{"n_layer": 19, "d_model": 64, "n_head": 2, "n_kv_head": 2, "head_dim": 32, "d_mlp": 256, "vocab_size": 2048, "activation": "squared_relu", "norm": "rmsnorm", "norm_place": "pre", "norm_eps": 1e-06, "positions": "rope", "rope_base": 265000.0, "rope_fraction": 1.0, "qk_norm": true, "attn_scale": 0.177, "bias": "none", "tie_embeddings": false, "parallel_block": false, "extras": ["some layers without positions", "some layers without attention", "local attention windows", "paired heads", "shifted keys", "gated attention", "normalized values", "value embeddings", "hashed n-gram embeddings", "an embedding shortcut", "learned residual scales", "skips across layers", "capped logits"], "init": "uniform", "init_std_qkv": 0.0363, "init_std_o": 0.00589, "init_std_up": 0.0363, "init_std_down": 0.00294, "optimizer": "muon_variant", "lr": 0.00455, "lr_mult_down": 2.0, "beta1": 0.95, "lr_head": 0.00849, "warmup_steps": 58, "schedule": "wsd", "decay_fraction": 0.465, "decay_shape": "linear", "final_lr_fraction": 0.0, "batch_tokens": [8192, 16384, 24576], "seq_len": 1024, "doc_mask": true, "train_tokens": 90540000, "steps": 5769, "dataset": "wikipedia_en"}
Each number is 50 + 10 x the weight over its row's rms, rounded and kept within 0 to 99. Layers, rows and columns count from 0. The size before them is the row's rms in percent of the matrix's.

# q: layer 6 attention query, 64x64, rms 0.226, rows 0-31, columns 0-63
# k: layer 6 attention key, 64x64, rms 0.233, rows 0-31, columns 0-63
# v: layer 6 attention value, 64x64, rms 0.297, rows 0-20, columns 0-63
# o: layer 6 attention output (transposed), 64x64, rms 0.322, rows 0-19, columns 0-63
q0 091:59 70 74 40 42 52 41 70 46 64 51 55 51 51 39 58 33 40 47 44 53 60 48 45 46 52 51 39 39 42 47 44 52 52 52 55 49 50 62 51 62 53 34 48 60 52 54 73 60 48 61 32 63 54 54 37 50 59 60 32 50 58 26 44
k0 090:52 48 58 50 58 43 49 38 40 43 49 39 53 52 63 52 57 57 41 62 45 45 68 64 56 39 52 58 41 27 47 43 46 69 62 47 67 46 48 37 59 37 44 54 42 61 35 30 66 36 44 50 36 51 44 59 34 54 49 53 43 53 28 41
q1 105:61 36 47 49 50 45 50 39 37 41 59 48 63 54 42 29 66 46 37 47 55 58 69 57 47 60 46 58 53 52 52 52 62 61 38 45 43 26 29 43 43 52 77 47 49 58 34 35 54 36 35 45 57 52 50 53 53 66 51 60 52 45 47 52
k1 104:36 51 52 57 53 43 55 57 33 57 67 34 40 55 66 43 39 51 55 49 53 42 58 47 38 37 47 55 50 47 40 59 46 19 39 32 58 51 60 45 42 55 37 46 35 56 45 54 44 50 38 46 48 37 52 40 72 34 51 50 46 39 36 61
q2 098:66 19 36 36 51 52 45 39 56 44 54 47 37 37 48 49 46 43 56 57 42 54 70 69 45 52 53 55 60 54 48 55 57 60 48 59 46 58 61 40 42 56 52 54 47 55 49 52 50 65 42 38 59 46 51 72 41 30 23 51 49 39 54 56
k2 094:43 61 66 41 47 58 52 42 70 46 38 47 54 68 53 56 50 61 51 70 26 46 39 66 54 61 60 39 27 44 66 46 63 43 43 44 39 39 45 42 48 56 54 61 56 44 59 51 42 50 56 57 46 52 26 49 39 42 49 60 58 58 54 47
q3 086:50 57 42 66 33 41 45 45 60 45 60 56 55 57 34 57 52 34 52 61 47 51 62 39 51 51 51 56 53 28 56 73 41 58 38 74 53 43 72 54 68 44 53 55 50 46 52 54 55 45 48 51 61 55 67 44 39 59 47 32 38 56 57 40
k3 077:67 33 53 50 37 48 54 47 63 47 48 59 46 45 29 48 34 50 45 38 58 48 55 54 44 42 44 42 51 48 29 42 32 56 69 42 57 47 56 43 51 48 42 57 51 63 53 42 72 67 53 46 51 49 67 67 22 52 49 44 57 59 49 51
q4 097:63 63 45 78 29 50 38 49 46 68 54 50 65 48 44 50 46 56 52 67 66 52 58 39 51 51 43 52 48 29 56 46 41 63 43 60 58 41 57 61 62 52 58 56 42 42 40 41 48 40 49 41 51 56 63 26 54 49 47 34 42 60 58 48
k4 102:53 36 39 61 56 44 48 48 43 43 46 48 41 29 43 53 38 55 33 41 70 62 45 48 48 40 35 45 58 46 26 48 37 50 59 62 53 64 59 51 52 48 43 34 64 56 37 44 69 58 53 56 46 44 64 43 47 54 61 27 41 49 48 55
q5 090:35 69 67 47 59 50 52 53 30 57 39 56 51 54 71 55 62 69 52 43 47 47 42 45 55 32 48 41 53 47 57 42 64 53 63 49 39 56 41 41 53 53 37 43 50 49 41 48 45 44 48 62 60 55 29 21 58 54 53 52 61 53 52 35
k5 072:43 59 38 68 48 59 43 34 42 52 40 47 66 45 60 59 70 56 48 59 50 52 56 61 44 52 49 55 57 46 56 61 76 48 45 49 41 48 41 62 47 53 57 55 59 54 39 26 35 32 46 57 42 54 43 49 67 46 64 61 36 51 44 30
q6 114:23 53 62 44 62 52 56 63 48 38 50 51 38 41 56 55 56 49 47 39 45 59 46 49 60 54 54 43 54 59 50 37 55 56 60 39 56 57 48 44 47 41 42 42 41 51 53 44 45 70 51 75 47 37 26 61 64 56 46 62 62 30 65 43
k6 103:43 53 57 44 52 61 44 44 50 55 41 53 69 65 62 48 71 66 46 70 37 38 42 53 52 56 50 62 40 51 68 63 41 50 44 53 44 37 43 47 34 50 56 68 34 47 56 45 26 39 52 50 55 49 36 60 42 44 48 67 41 48 54 44
q7 095:53 31 39 33 64 53 61 47 71 53 40 51 40 60 41 53 43 49 68 34 39 45 49 65 55 47 45 41 50 60 43 57 55 34 52 31 40 48 48 51 41 49 60 69 60 56 42 67 49 35 53 47 46 39 52 74 52 47 52 63 61 52 49 48
k7 079:47 47 47 32 42 65 63 59 37 67 61 51 30 65 57 48 55 61 56 38 38 60 51 45 70 53 53 68 34 59 59 52 49 49 39 36 65 55 49 47 62 60 37 56 44 33 48 62 37 62 52 59 37 49 45 49 61 52 37 51 51 50 53 40
q8 090:55 51 25 55 47 49 53 56 52 37 64 27 54 25 48 40 49 59 56 59 55 62 46 66 48 49 53 53 44 46 30 35 56 43 49 62 58 52 46 37 39 54 58 32 48 56 62 41 63 52 69 34 50 40 45 43 53 36 46 49 57 56 60 51
k8 113:53 40 51 33 48 54 56 58 54 49 64 37 49 45 50 65 50 60 38 62 40 43 50 49 42 50 29 38 41 46 49 51 48 27 19 57 47 56 62 56 33 63 38 51 39 48 52 45 69 62 37 53 43 42 49 45 48 55 60 52 49 46 29 53
q9 133:59 72 46 76 44 43 35 46 50 59 51 49 49 41 51 48 42 52 49 52 60 43 41 48 38 50 54 49 38 31 39 53 55 55 48 68 54 37 44 50 45 42 44 34 56 42 56 34 64 50 54 39 48 62 62 33 64 36 55 28 36 54 62 53
k9 104:58 46 57 63 60 47 54 45 59 54 56 39 57 25 35 46 41 46 56 39 58 62 46 51 59 53 35 53 74 47 43 48 61 45 42 57 37 66 51 52 57 33 46 43 44 49 30 43 59 61 47 49 39 67 40 50 53 60 45 31 39 68 42 57
q10 125:42 54 68 63 49 43 38 42 40 61 43 43 59 37 47 56 51 58 61 61 71 40 40 52 46 44 34 53 51 51 53 39 47 66 42 67 46 58 52 49 62 65 47 43 63 36 53 37 71 48 48 34 45 60 49 30 46 43 57 40 33 61 53 50
k10 124:68 51 51 62 51 50 53 38 60 51 63 32 58 46 47 64 46 39 55 58 59 38 55 47 40 39 40 35 69 61 46 56 52 30 35 60 46 49 57 45 34 53 62 35 42 64 50 51 71 60 37 43 43 64 55 42 46 55 58 47 50 58 46 68
q11 090:48 51 39 46 47 45 55 46 51 41 69 45 62 41 53 28 58 60 70 59 56 71 54 64 55 64 38 48 59 43 35 39 38 42 34 50 61 32 45 47 33 44 46 39 44 54 37 45 37 44 62 37 51 54 55 47 46 61 43 62 62 58 52 53
k11 096:42 54 57 37 40 57 42 55 61 37 34 43 54 75 56 55 42 61 49 39 52 51 50 44 53 34 74 48 51 61 54 59 56 54 35 58 46 49 68 43 41 57 58 55 42 49 48 60 48 58 32 47 47 75 40 50 66 57 36 65 48 57 46 58
q12 117:66 66 58 48 43 42 58 53 58 59 51 59 49 52 47 47 40 45 52 29 59 67 47 66 51 44 49 52 39 45 47 50 47 52 54 22 33 59 48 44 29 56 63 47 48 43 57 49 53 60 49 56 42 43 71 52 63 23 62 41 54 48 39 45
k12 127:67 39 56 38 57 32 43 59 48 44 31 49 31 47 59 44 49 51 46 67 44 70 62 58 48 61 42 38 58 45 39 41 47 42 54 38 32 46 57 46 66 51 44 58 58 58 64 45 27 57 45 48 66 56 41 46 54 50 34 43 49 58 55 53
q13 113:60 61 59 38 35 56 66 61 53 61 54 67 62 65 38 48 54 40 43 48 62 62 52 54 63 62 49 47 49 66 39 43 38 63 34 45 52 53 35 44 44 68 30 51 45 31 60 55 59 49 49 51 57 51 62 48 60 45 47 36 57 55 36 64
k13 133:46 37 72 47 57 22 45 51 49 60 53 42 58 49 47 33 51 41 64 63 38 53 59 48 66 56 35 42 50 51 57 27 50 41 43 28 43 44 56 44 60 53 52 53 50 56 41 39 36 40 62 48 53 56 36 55 37 60 61 54 43 57 40 56
q14 114:63 51 61 53 49 52 22 60 56 35 39 48 21 62 39 58 45 38 28 56 32 47 55 57 49 47 44 42 56 50 62 45 53 52 44 41 50 45 73 34 37 55 54 58 44 49 48 60 45 42 58 60 47 61 46 62 56 60 59 49 41 51 54 56
k14 111:45 65 37 50 49 46 36 61 60 47 51 39 32 46 56 53 58 56 46 49 68 54 52 39 34 53 45 64 55 54 56 47 58 46 55 37 53 47 41 63 57 44 65 40 43 60 34 55 43 24 49 44 48 36 54 60 43 45 63 70 68 35 63 41
q15 111:41 47 51 50 62 49 29 54 45 62 50 48 50 40 79 51 64 35 50 45 46 36 57 58 65 64 56 44 29 54 39 59 57 41 55 38 58 59 40 46 58 58 35 56 51 26 54 48 44 39 44 48 44 58 38 50 51 35 45 49 47 68 51 52
k15 120:56 45 73 53 43 50 65 36 45 42 45 48 40 56 48 38 34 45 49 61 37 40 57 59 48 57 44 50 57 61 64 51 65 59 46 63 36 39 58 48 36 47 57 41 38 63 41 54 62 37 48 51 52 71 37 60 49 67 54 40 55 27 50 55
q16 102:49 51 46 35 59 54 43 69 44 31 48 42 39 38 55 44 52 52 47 57 41 44 56 64 55 46 58 43 41 41 37 47 51 49 55 76 60 32 63 49 45 36 67 42 51 67 37 53 46 44 57 49 52 59 32 64 38 56 56 44 41 68 34 50
k16 107:37 54 46 41 25 84 53 50 38 41 59 58 37 45 55 60 51 46 50 42 57 52 30 45 43 52 56 58 47 57 60 43 50 56 51 63 54 54 49 52 54 63 34 69 53 36 45 46 57 37 46 52 42 55 57 43 52 29 50 39 51 36 62 51
q17 100:62 12 39 47 51 43 53 43 57 62 70 46 58 53 53 52 49 43 61 41 37 55 60 46 58 52 57 65 58 51 76 60 48 50 64 49 53 46 54 60 43 43 63 51 51 58 40 50 44 45 57 54 49 48 47 55 58 39 28 59 45 55 71 48
k17 093:64 52 46 49 45 57 43 53 52 59 41 61 50 70 50 70 66 69 37 47 49 70 38 56 65 42 39 50 44 52 30 54 63 49 49 75 51 58 44 53 64 37 46 49 52 35 48 55 46 56 37 46 49 44 49 40 53 55 63 41 48 35 55 33
q18 100:38 49 38 55 53 53 45 55 44 63 52 53 38 47 39 57 45 54 46 47 58 48 47 57 55 40 42 24 49 30 52 42 45 36 50 54 34 29 48 71 62 50 54 51 53 35 53 39 51 52 53 35 64 45 34 70 66 58 45 48 64 50 39 65
k18 106:37 58 56 46 49 44 56 30 34 35 60 52 53 53 45 53 52 42 59 59 50 60 54 43 51 56 58 50 47 47 40 53 68 66 34 66 69 71 61 36 36 54 47 60 38 51 44 65 55 48 44 48 42 62 47 64 63 39 63 49 40 51 29 50
q19 100:60 48 58 39 52 32 45 51 49 64 37 47 33 55 46 52 54 39 44 60 44 50 49 48 48 43 41 55 37 39 54 47 51 49 51 59 61 23 72 45 63 57 62 56 45 41 62 56 29 46 49 62 47 58 45 53 41 19 46 37 46 51 57 47
k19 110:62 44 58 50 45 50 37 51 52 33 55 34 35 28 51 56 51 53 63 29 51 56 42 52 42 43 28 48 47 43 62 37 38 52 63 37 44 66 45 49 62 50 50 50 60 53 54 64 31 46 62 41 43 40 53 56 59 29 42 54 45 35 50 43
q20 100:39 28 68 55 50 57 72 29 57 58 46 46 41 54 48 56 64 27 70 52 44 43 43 60 54 37 61 54 58 49 57 65 53 49 64 61 53 45 52 48 61 39 49 54 49 52 54 55 65 44 56 67 47 50 58 39 45 54 49 45 52 63 36 65
k20 118:62 42 37 39 36 70 55 52 58 45 63 57 42 46 63 55 35 70 41 38 70 66 48 45 50 41 52 37 48 62 50 63 43 36 41 49 43 46 56 34 57 53 37 48 53 53 54 65 41 63 39 47 46 50 59 35 42 44 54 67 59 60 61 42
q21 100:42 68 77 49 48 55 43 52 43 33 66 41 50 36 44 57 47 41 49 50 61 40 53 59 66 47 39 38 49 43 57 51 53 50 51 54 44 54 51 52 42 42 60 47 43 50 37 36 54 61 40 74 62 34 34 50 40 55 48 56 68 44 28 52
k21 102:44 60 31 65 49 48 60 46 34 53 45 56 54 49 51 57 46 58 53 54 44 62 56 41 43 67 57 54 34 59 45 55 50 37 71 68 38 36 46 44 39 69 48 47 58 62 63 57 64 40 65 40 44 51 39 44 43 43 44 61 41 61 69 54
q22 105:42 63 52 53 50 49 48 65 47 31 49 58 56 51 50 44 60 62 43 70 61 69 56 60 51 43 52 62 49 42 43 42 51 39 50 39 56 41 47 41 52 44 55 49 50 68 40 60 55 26 57 49 33 51 68 38 47 32 42 60 71 65 45 59
k22 115:50 56 47 61 60 63 42 59 55 52 49 51 41 45 47 52 43 41 57 37 59 43 67 51 74 51 69 54 49 51 71 46 45 51 71 48 62 37 52 60 69 47 35 54 38 34 44 42 54 48 64 35 48 36 41 47 51 60 41 51 52 28 53 50
q23 116:51 52 32 43 55 53 51 65 53 62 53 50 59 50 62 38 66 63 72 53 28 49 58 44 40 47 28 54 57 45 38 49 45 58 54 58 49 47 54 58 49 37 19 49 53 59 54 58 51 48 70 68 48 51 42 45 44 53 55 53 37 34 45 49
k23 130:23 40 55 59 54 54 58 33 41 66 39 59 58 48 34 64 54 51 42 53 65 50 53 47 50 45 40 74 41 43 44 45 54 62 59 56 53 68 55 59 67 42 53 67 51 55 50 32 58 44 48 55 46 44 52 53 32 41 50 42 42 51 64 37
q24 105:56 49 66 52 42 52 53 52 54 44 34 45 39 57 52 37 72 38 36 31 49 32 60 60 52 58 58 53 36 67 62 37 56 42 54 40 51 44 43 44 54 43 58 34 50 38 70 35 51 37 50 54 41 52 36 41 40 53 51 33 43 59 53 62
k24 113:48 44 49 45 55 47 43 46 55 50 54 31 38 35 59 67 42 54 53 73 37 60 46 45 64 43 49 42 42 58 59 54 45 61 55 44 55 35 56 45 55 49 23 50 46 66 56 76 50 33 55 56 55 70 62 51 52 43 51 53 68 47 53 46
q25 111:69 60 29 43 67 58 59 51 54 46 43 63 68 44 42 71 45 45 49 40 38 53 57 46 45 63 60 53 49 39 65 56 42 53 51 57 39 47 47 55 61 48 50 54 63 45 38 46 45 54 59 58 73 38 58 38 38 38 33 40 55 45 48 33
k25 108:45 69 45 56 53 37 39 43 41 53 41 43 34 30 34 36 45 55 59 40 56 58 50 58 59 66 30 52 47 50 36 43 50 47 71 29 67 62 38 68 56 58 51 55 48 43 55 45 64 46 53 50 41 41 57 36 36 52 52 47 58 47 45 49
q26 105:57 40 60 45 77 63 44 47 53 42 49 47 49 32 65 50 53 61 40 51 58 28 41 36 45 57 46 54 44 55 49 63 47 53 50 69 61 38 63 41 45 47 56 60 60 50 57 58 54 65 50 30 54 44 43 49 32 48 67 40 36 62 47 61
k26 111:43 45 49 39 34 65 54 62 59 39 57 52 61 49 55 41 34 45 39 43 58 48 49 68 29 57 62 33 39 59 50 37 66 45 50 56 46 48 58 37 43 63 52 46 28 46 50 53 47 63 51 65 47 53 36 33 54 51 52 44 72 51 38 53
q27 104:41 40 56 69 57 56 49 61 57 23 40 41 39 46 57 40 58 52 65 56 58 43 58 62 40 42 48 55 63 61 44 57 46 34 67 38 45 38 48 55 49 57 72 51 63 60 64 50 49 36 65 58 44 58 58 52 53 61 57 68 53 44 56 54
k27 106:37 67 42 32 50 58 37 48 48 63 66 42 59 72 58 58 43 53 30 44 44 40 44 38 61 38 59 55 58 56 52 63 61 65 38 56 57 33 61 40 46 45 50 54 42 48 43 45 48 56 47 44 42 32 59 30 58 48 40 55 46 52 53 36
q28 125:55 60 44 52 54 39 40 52 36 51 55 40 51 46 45 23 54 40 56 54 53 53 63 42 51 63 50 47 49 46 52 49 53 72 38 57 41 63 41 56 53 63 49 65 49 46 59 56 59 55 69 46 42 30 65 69 44 39 35 44 68 42 62 65
k28 106:55 27 52 54 51 47 53 49 58 35 55 62 67 49 55 46 49 52 29 44 63 42 51 36 56 57 38 41 53 44 53 67 31 50 44 54 49 64 55 62 60 53 51 41 43 68 48 28 42 67 50 28 55 58 36 48 65 49 41 59 43 48 57 48
q29 108:36 30 47 54 36 53 37 60 62 54 77 49 48 46 45 58 56 41 71 61 52 46 32 48 62 61 39 56 59 69 42 34 34 46 41 42 56 63 51 50 42 54 55 55 60 37 51 31 48 61 50 51 45 49 49 48 53 45 30 52 46 42 52 42
k29 112:40 70 49 44 50 45 55 57 56 35 39 48 62 53 61 44 50 55 40 49 45 57 36 51 67 31 52 53 41 45 55 63 53 21 41 51 52 35 46 30 34 49 46 36 40 58 52 59 43 60 48 54 53 21 47 51 52 46 67 42 55 55 51 51
q30 102:58 60 25 65 46 55 48 47 53 60 40 50 40 50 57 51 63 48 59 69 40 34 40 46 65 59 54 37 39 24 54 56 42 52 48 36 63 40 30 62 46 53 42 49 54 25 57 39 50 55 52 54 41 44 61 41 53 51 57 52 53 55 44 45
k30 107:60 45 43 69 66 40 67 41 32 46 46 58 73 45 45 53 47 64 50 37 60 56 47 62 36 56 45 63 57 46 42 36 45 48 66 51 37 35 55 60 55 26 46 44 60 56 38 57 54 47 58 46 61 43 51 60 42 61 49 39 49 58 41 58
q31 108:59 70 36 69 42 48 51 55 54 34 53 38 47 43 49 54 36 46 54 68 34 43 59 40 45 47 49 40 48 50 60 69 44 61 57 48 66 42 55 42 42 44 52 60 43 62 40 65 53 44 74 46 44 34 37 57 59 60 47 54 47 65 56 40
k31 121:51 64 48 59 61 57 57 56 52 51 56 70 55 56 30 57 46 51 42 47 59 47 47 41 41 54 41 65 62 45 29 38 54 51 52 54 21 35 45 60 36 50 35 49 51 51 54 50 78 71 49 53 52 46 53 43 51 53 43 64 53 47 65 49
v0 091:66 58 40 46 40 55 44 46 53 46 48 47 48 44 60 58 58 56 52 41 58 67 64 36 38 63 50 45 40 48 57 48 44 71 55 67 35 59 46 68 49 60 48 61 47 66 48 52 61 39 37 43 27 53 34 37 56 45 28 44 60 51 48 59
o0 072:38 44 54 22 45 59 60 60 53 71 53 42 44 54 55 57 48 45 55 42 42 39 48 45 44 46 44 56 44 40 47 30 61 44 57 39 57 52 49 50 54 50 46 32 56 47 58 49 29 39 72 59 53 52 49 49 38 64 74 43 53 46 30 51
v1 100:37 49 37 43 48 62 58 51 62 43 47 37 30 46 37 57 39 48 37 38 60 55 49 55 26 50 56 64 55 50 40 54 45 76 41 57 52 49 64 49 34 46 53 35 63 52 59 56 67 48 48 43 52 57 54 63 34 43 55 31 43 45 47 56
o1 082:58 59 56 46 55 37 39 61 49 52 72 48 49 46 61 46 54 56 43 68 43 59 50 40 58 53 49 51 38 49 34 47 36 18 43 41 56 42 44 44 65 51 68 51 60 61 45 44 43 67 46 58 53 29 42 37 50 53 47 49 55 53 61 30
v2 112:43 42 54 41 43 55 69 53 50 51 39 50 53 36 70 27 61 58 45 51 46 51 60 51 42 55 33 63 56 61 28 73 58 40 50 38 49 51 35 52 37 35 63 57 57 43 55 40 55 56 55 44 55 52 44 49 66 48 61 35 50 63 53 39
o2 092:49 67 42 51 66 43 44 42 45 54 51 61 54 50 59 65 42 37 47 38 37 44 47 46 50 50 39 36 57 43 72 47 35 58 53 56 59 49 71 44 59 56 32 59 40 56 43 55 24 53 44 67 49 51 56 60 48 46 34 54 50 29 44 60
v3 104:63 51 53 49 63 54 48 47 65 65 38 52 72 50 44 54 50 52 29 46 61 35 66 52 34 49 43 45 43 59 58 52 47 47 48 42 57 37 27 38 48 41 48 33 31 42 40 51 42 45 55 44 48 37 52 44 29 49 72 49 45 45 49 50
o3 094:42 62 35 58 48 33 44 48 37 44 56 55 33 32 55 25 32 46 61 56 46 70 41 53 50 50 56 34 57 30 37 57 54 51 57 55 49 56 41 79 40 41 65 51 42 62 48 47 54 48 43 54 58 58 58 54 57 43 47 51 51 52 55 47
v4 095:42 60 52 55 51 51 54 54 37 39 40 51 34 57 51 50 73 57 49 28 47 53 44 55 63 47 50 59 42 46 46 40 77 45 43 53 49 56 54 39 40 41 45 54 49 55 56 65 54 58 39 53 37 40 37 38 43 44 36 34 42 63 37 25
o4 081:60 44 56 54 70 36 40 44 49 52 52 40 74 49 46 54 46 46 32 61 52 40 59 42 40 70 43 57 50 44 57 46 39 42 49 43 58 46 48 40 50 56 66 38 68 32 51 61 31 49 45 59 73 53 51 66 50 63 53 62 59 41 51 53
v5 108:49 43 38 39 68 57 47 52 48 32 41 57 40 49 48 42 50 53 43 35 56 51 48 65 30 42 55 61 42 47 57 65 53 50 52 67 52 55 67 59 56 50 58 50 58 49 48 39 74 64 27 40 42 41 57 52 56 54 38 28 66 51 51 52
o5 098:49 63 65 58 39 54 49 58 63 69 55 45 60 54 56 50 45 49 61 55 46 31 63 52 61 58 46 52 56 51 46 61 50 33 58 45 57 60 38 25 48 50 37 44 49 41 47 58 31 35 60 41 43 49 44 45 40 66 70 70 58 54 57 39
v6 105:43 38 44 61 53 43 61 58 48 38 63 57 34 53 52 33 39 55 57 38 52 50 42 46 50 40 54 50 74 54 34 54 44 40 47 44 63 51 60 39 62 32 53 62 66 33 52 60 58 36 54 44 40 44 35 48 57 37 44 66 52 36 51 36
o6 079:64 64 60 54 54 60 38 40 51 48 55 50 56 49 67 60 51 36 38 39 50 40 64 54 37 62 35 63 28 56 81 45 50 68 49 60 45 49 44 63 55 53 41 35 43 60 52 47 54 58 43 50 56 45 47 54 67 46 51 34 43 52 62 50
v7 097:43 54 58 63 48 42 43 34 60 63 49 34 44 43 47 39 44 50 59 46 30 53 71 52 60 51 63 59 47 45 52 38 44 50 24 51 64 71 38 55 46 55 54 57 52 42 45 52 50 53 59 52 67 46 46 53 35 81 54 58 49 56 44 55
o7 084:59 53 47 40 35 56 45 60 31 34 49 46 42 45 44 57 30 62 63 63 72 57 43 65 48 42 51 47 54 52 58 55 54 35 66 54 28 57 64 52 47 49 48 48 70 51 35 51 58 35 56 36 38 42 57 45 58 45 39 38 44 53 48 54
v8 106:55 57 54 58 42 50 64 56 35 51 43 41 46 49 48 45 57 61 54 55 43 43 48 51 41 68 48 34 49 39 53 41 52 49 45 33 31 37 53 45 61 54 59 24 51 51 30 47 65 61 61 47 48 57 57 45 52 58 29 78 62 40 51 46
o8 102:39 57 71 47 49 46 45 34 55 48 50 54 62 43 40 49 54 51 55 50 55 61 57 49 40 37 75 67 53 62 43 45 52 60 50 52 65 44 45 32 24 61 64 39 49 44 42 59 61 40 34 54 47 53 52 57 40 62 72 44 56 54 55 49
v9 109:45 50 72 48 49 69 57 58 59 55 42 45 75 47 36 53 56 56 47 28 52 68 44 64 50 48 57 48 45 40 41 43 49 59 61 64 54 47 34 38 49 41 52 58 61 51 48 53 31 35 40 41 56 47 44 32 39 47 30 43 53 43 48 56
o9 093:51 47 32 62 60 39 42 47 43 45 44 36 37 32 64 45 44 53 57 70 54 38 51 50 40 40 51 57 55 37 60 42 39 49 53 43 39 46 58 56 34 50 60 53 51 51 48 56 50 66 50 51 51 51 45 85 52 69 62 42 44 52 71 54
v10 122:49 45 57 58 52 73 51 45 68 64 51 46 55 54 63 36 54 47 54 53 44 59 64 50 45 25 56 56 69 62 54 50 50 65 36 41 32 45 33 53 41 24 48 40 67 55 47 44 40 44 49 51 48 53 54 36 31 49 49 52 51 45 43 52
o10 098:52 54 27 40 64 25 54 39 38 54 54 55 52 33 38 54 39 47 57 58 51 50 41 54 49 67 29 45 41 33 52 55 42 45 57 58 48 60 56 50 69 52 62 61 56 51 47 58 51 59 48 43 44 29 49 42 54 39 32 38 47 55 42 61
v11 110:52 54 67 57 50 40 48 51 43 45 53 58 38 62 45 46 63 42 38 51 63 51 37 57 59 49 58 58 54 58 72 18 68 41 57 38 39 68 49 53 32 48 51 39 54 36 40 45 52 30 43 51 54 56 51 58 57 52 64 53 52 40 38 54
o11 093:41 33 41 58 62 42 25 28 55 55 63 45 74 49 49 42 49 47 61 54 54 39 59 40 65 48 40 40 43 58 38 61 59 54 57 57 59 55 58 50 60 48 36 28 49 51 59 37 62 52 52 51 57 56 53 43 38 60 52 53 47 56 67 59
v12 098:47 47 63 57 36 69 55 36 48 52 71 56 47 56 47 57 56 46 48 51 41 39 66 48 58 64 44 51 49 36 66 59 51 35 45 62 45 46 47 49 47 35 49 50 43 64 50 73 63 40 55 71 54 38 54 63 37 46 45 41 62 36 57 33
o12 077:51 59 47 45 58 31 58 51 63 51 38 45 47 51 48 62 31 64 69 43 45 33 57 62 27 46 65 40 65 60 43 58 52 55 37 37 49 50 49 50 59 54 49 49 57 49 56 45 34 37 52 36 47 45 55 41 51 37 39 63 37 68 37 57
v13 089:41 36 61 78 49 52 33 48 48 47 33 53 46 40 52 47 36 51 55 55 40 71 39 55 46 53 57 43 27 37 72 62 51 63 46 34 69 47 55 52 66 48 38 50 44 62 50 40 49 54 49 49 51 56 59 60 55 51 56 39 40 57 49 51
o13 078:47 49 41 34 63 51 58 55 47 59 56 53 32 65 53 34 52 52 48 47 64 41 60 54 66 64 36 44 60 67 36 46 67 54 57 60 50 43 56 50 35 49 60 61 55 41 43 54 54 42 35 47 34 41 38 36 39 62 47 67 59 38 56 63
v14 101:34 58 44 60 51 41 52 46 45 56 41 51 55 38 38 31 60 50 43 56 53 45 54 33 50 47 28 45 66 48 47 54 50 32 50 49 48 41 39 33 43 70 49 30 48 55 56 44 53 47 51 39 30 33 60 63 45 47 39 55 37 49 34 63
o14 086:53 63 61 52 36 50 37 54 41 48 48 45 54 49 62 41 52 54 57 56 60 58 48 43 53 51 65 52 60 43 44 22 50 44 56 51 57 42 57 45 63 41 64 47 37 63 36 54 68 30 46 46 40 72 62 52 40 68 62 35 50 64 46 45
v15 104:45 41 31 56 56 47 50 59 56 37 56 59 66 51 62 58 39 57 51 39 59 55 68 61 66 52 40 55 51 46 59 39 76 53 57 67 34 43 51 55 57 63 44 56 44 46 43 37 46 36 45 61 76 49 38 51 53 51 58 49 44 63 39 44
o15 097:51 41 52 58 57 52 59 35 46 48 42 46 50 50 44 56 54 36 65 46 41 41 43 43 45 54 31 36 41 55 58 51 41 51 38 40 62 55 56 39 59 36 36 53 59 41 81 48 34 49 57 33 45 50 51 41 50 28 33 52 44 36 45 65
v16 098:76 59 43 49 48 57 55 40 53 48 38 57 40 53 59 41 50 50 44 38 78 59 39 55 46 50 54 41 62 45 62 51 51 34 63 38 47 51 59 62 65 61 38 47 49 37 56 49 33 56 55 41 45 47 48 71 44 45 34 41 32 51 62 54
o16 082:55 39 54 40 29 69 39 64 54 42 63 50 51 39 36 56 51 31 46 56 43 39 48 43 78 65 52 36 48 48 43 56 52 52 62 72 64 58 45 55 56 43 65 48 63 48 44 55 55 57 46 69 50 46 58 46 51 49 51 47 58 37 57 42
v17 094:33 57 48 47 37 52 58 48 34 57 56 57 39 35 45 49 39 55 58 53 67 63 65 50 60 40 36 56 49 43 53 38 39 52 50 63 53 47 56 76 50 44 55 35 64 42 51 64 58 69 32 57 50 42 68 41 46 50 51 62 56 50 46 65
o17 092:42 48 52 36 40 51 43 63 75 46 54 60 36 45 63 53 47 57 46 49 47 46 51 52 59 51 56 48 37 57 51 46 57 57 30 29 35 39 35 28 60 55 49 62 44 52 46 44 62 31 72 45 38 54 48 53 47 47 57 37 63 58 41 40
v18 092:46 54 44 50 59 29 61 45 61 83 39 51 59 37 71 53 66 57 46 40 58 46 44 39 51 50 55 46 62 39 53 53 50 48 37 47 54 47 49 35 57 35 43 48 59 67 35 46 48 60 59 54 67 59 36 32 51 53 52 51 55 43 48 61
o18 083:58 57 50 47 72 65 63 58 43 27 36 52 43 47 33 43 47 63 42 64 55 58 51 63 43 38 58 53 45 55 40 38 49 52 54 44 52 45 39 53 38 54 62 46 38 50 50 64 47 40 32 53 30 37 64 59 42 64 59 50 48 56 32 46
v19 100:67 31 40 57 47 53 60 53 42 46 68 48 64 53 69 37 45 56 31 33 56 46 54 62 44 39 43 55 41 49 46 42 44 46 54 69 42 60 45 60 33 62 48 59 63 55 50 50 40 63 51 62 46 55 41 60 40 53 65 50 54 32 37 60
o19 089:48 34 35 28 37 65 44 43 58 40 48 44 40 49 47 50 53 54 59 46 45 68 54 67 64 58 43 50 55 44 67 60 64 56 41 38 41 43 46 53 59 39 33 72 52 46 63 47 46 44 42 55 55 48 42 37 69 37 40 38 58 47 47 47
v20 094:62 52 55 43 60 48 52 61 31 48 50 48 41 69 43 41 43 46 31 43 46 63 74 47 40 55 62 59 69 52 58 37 50 52 63 50 59 63 37 29 46 43 56 41 49 44 58 43 48 48 51 35 47 52 37 62 55 59 54 39 40 46 60 72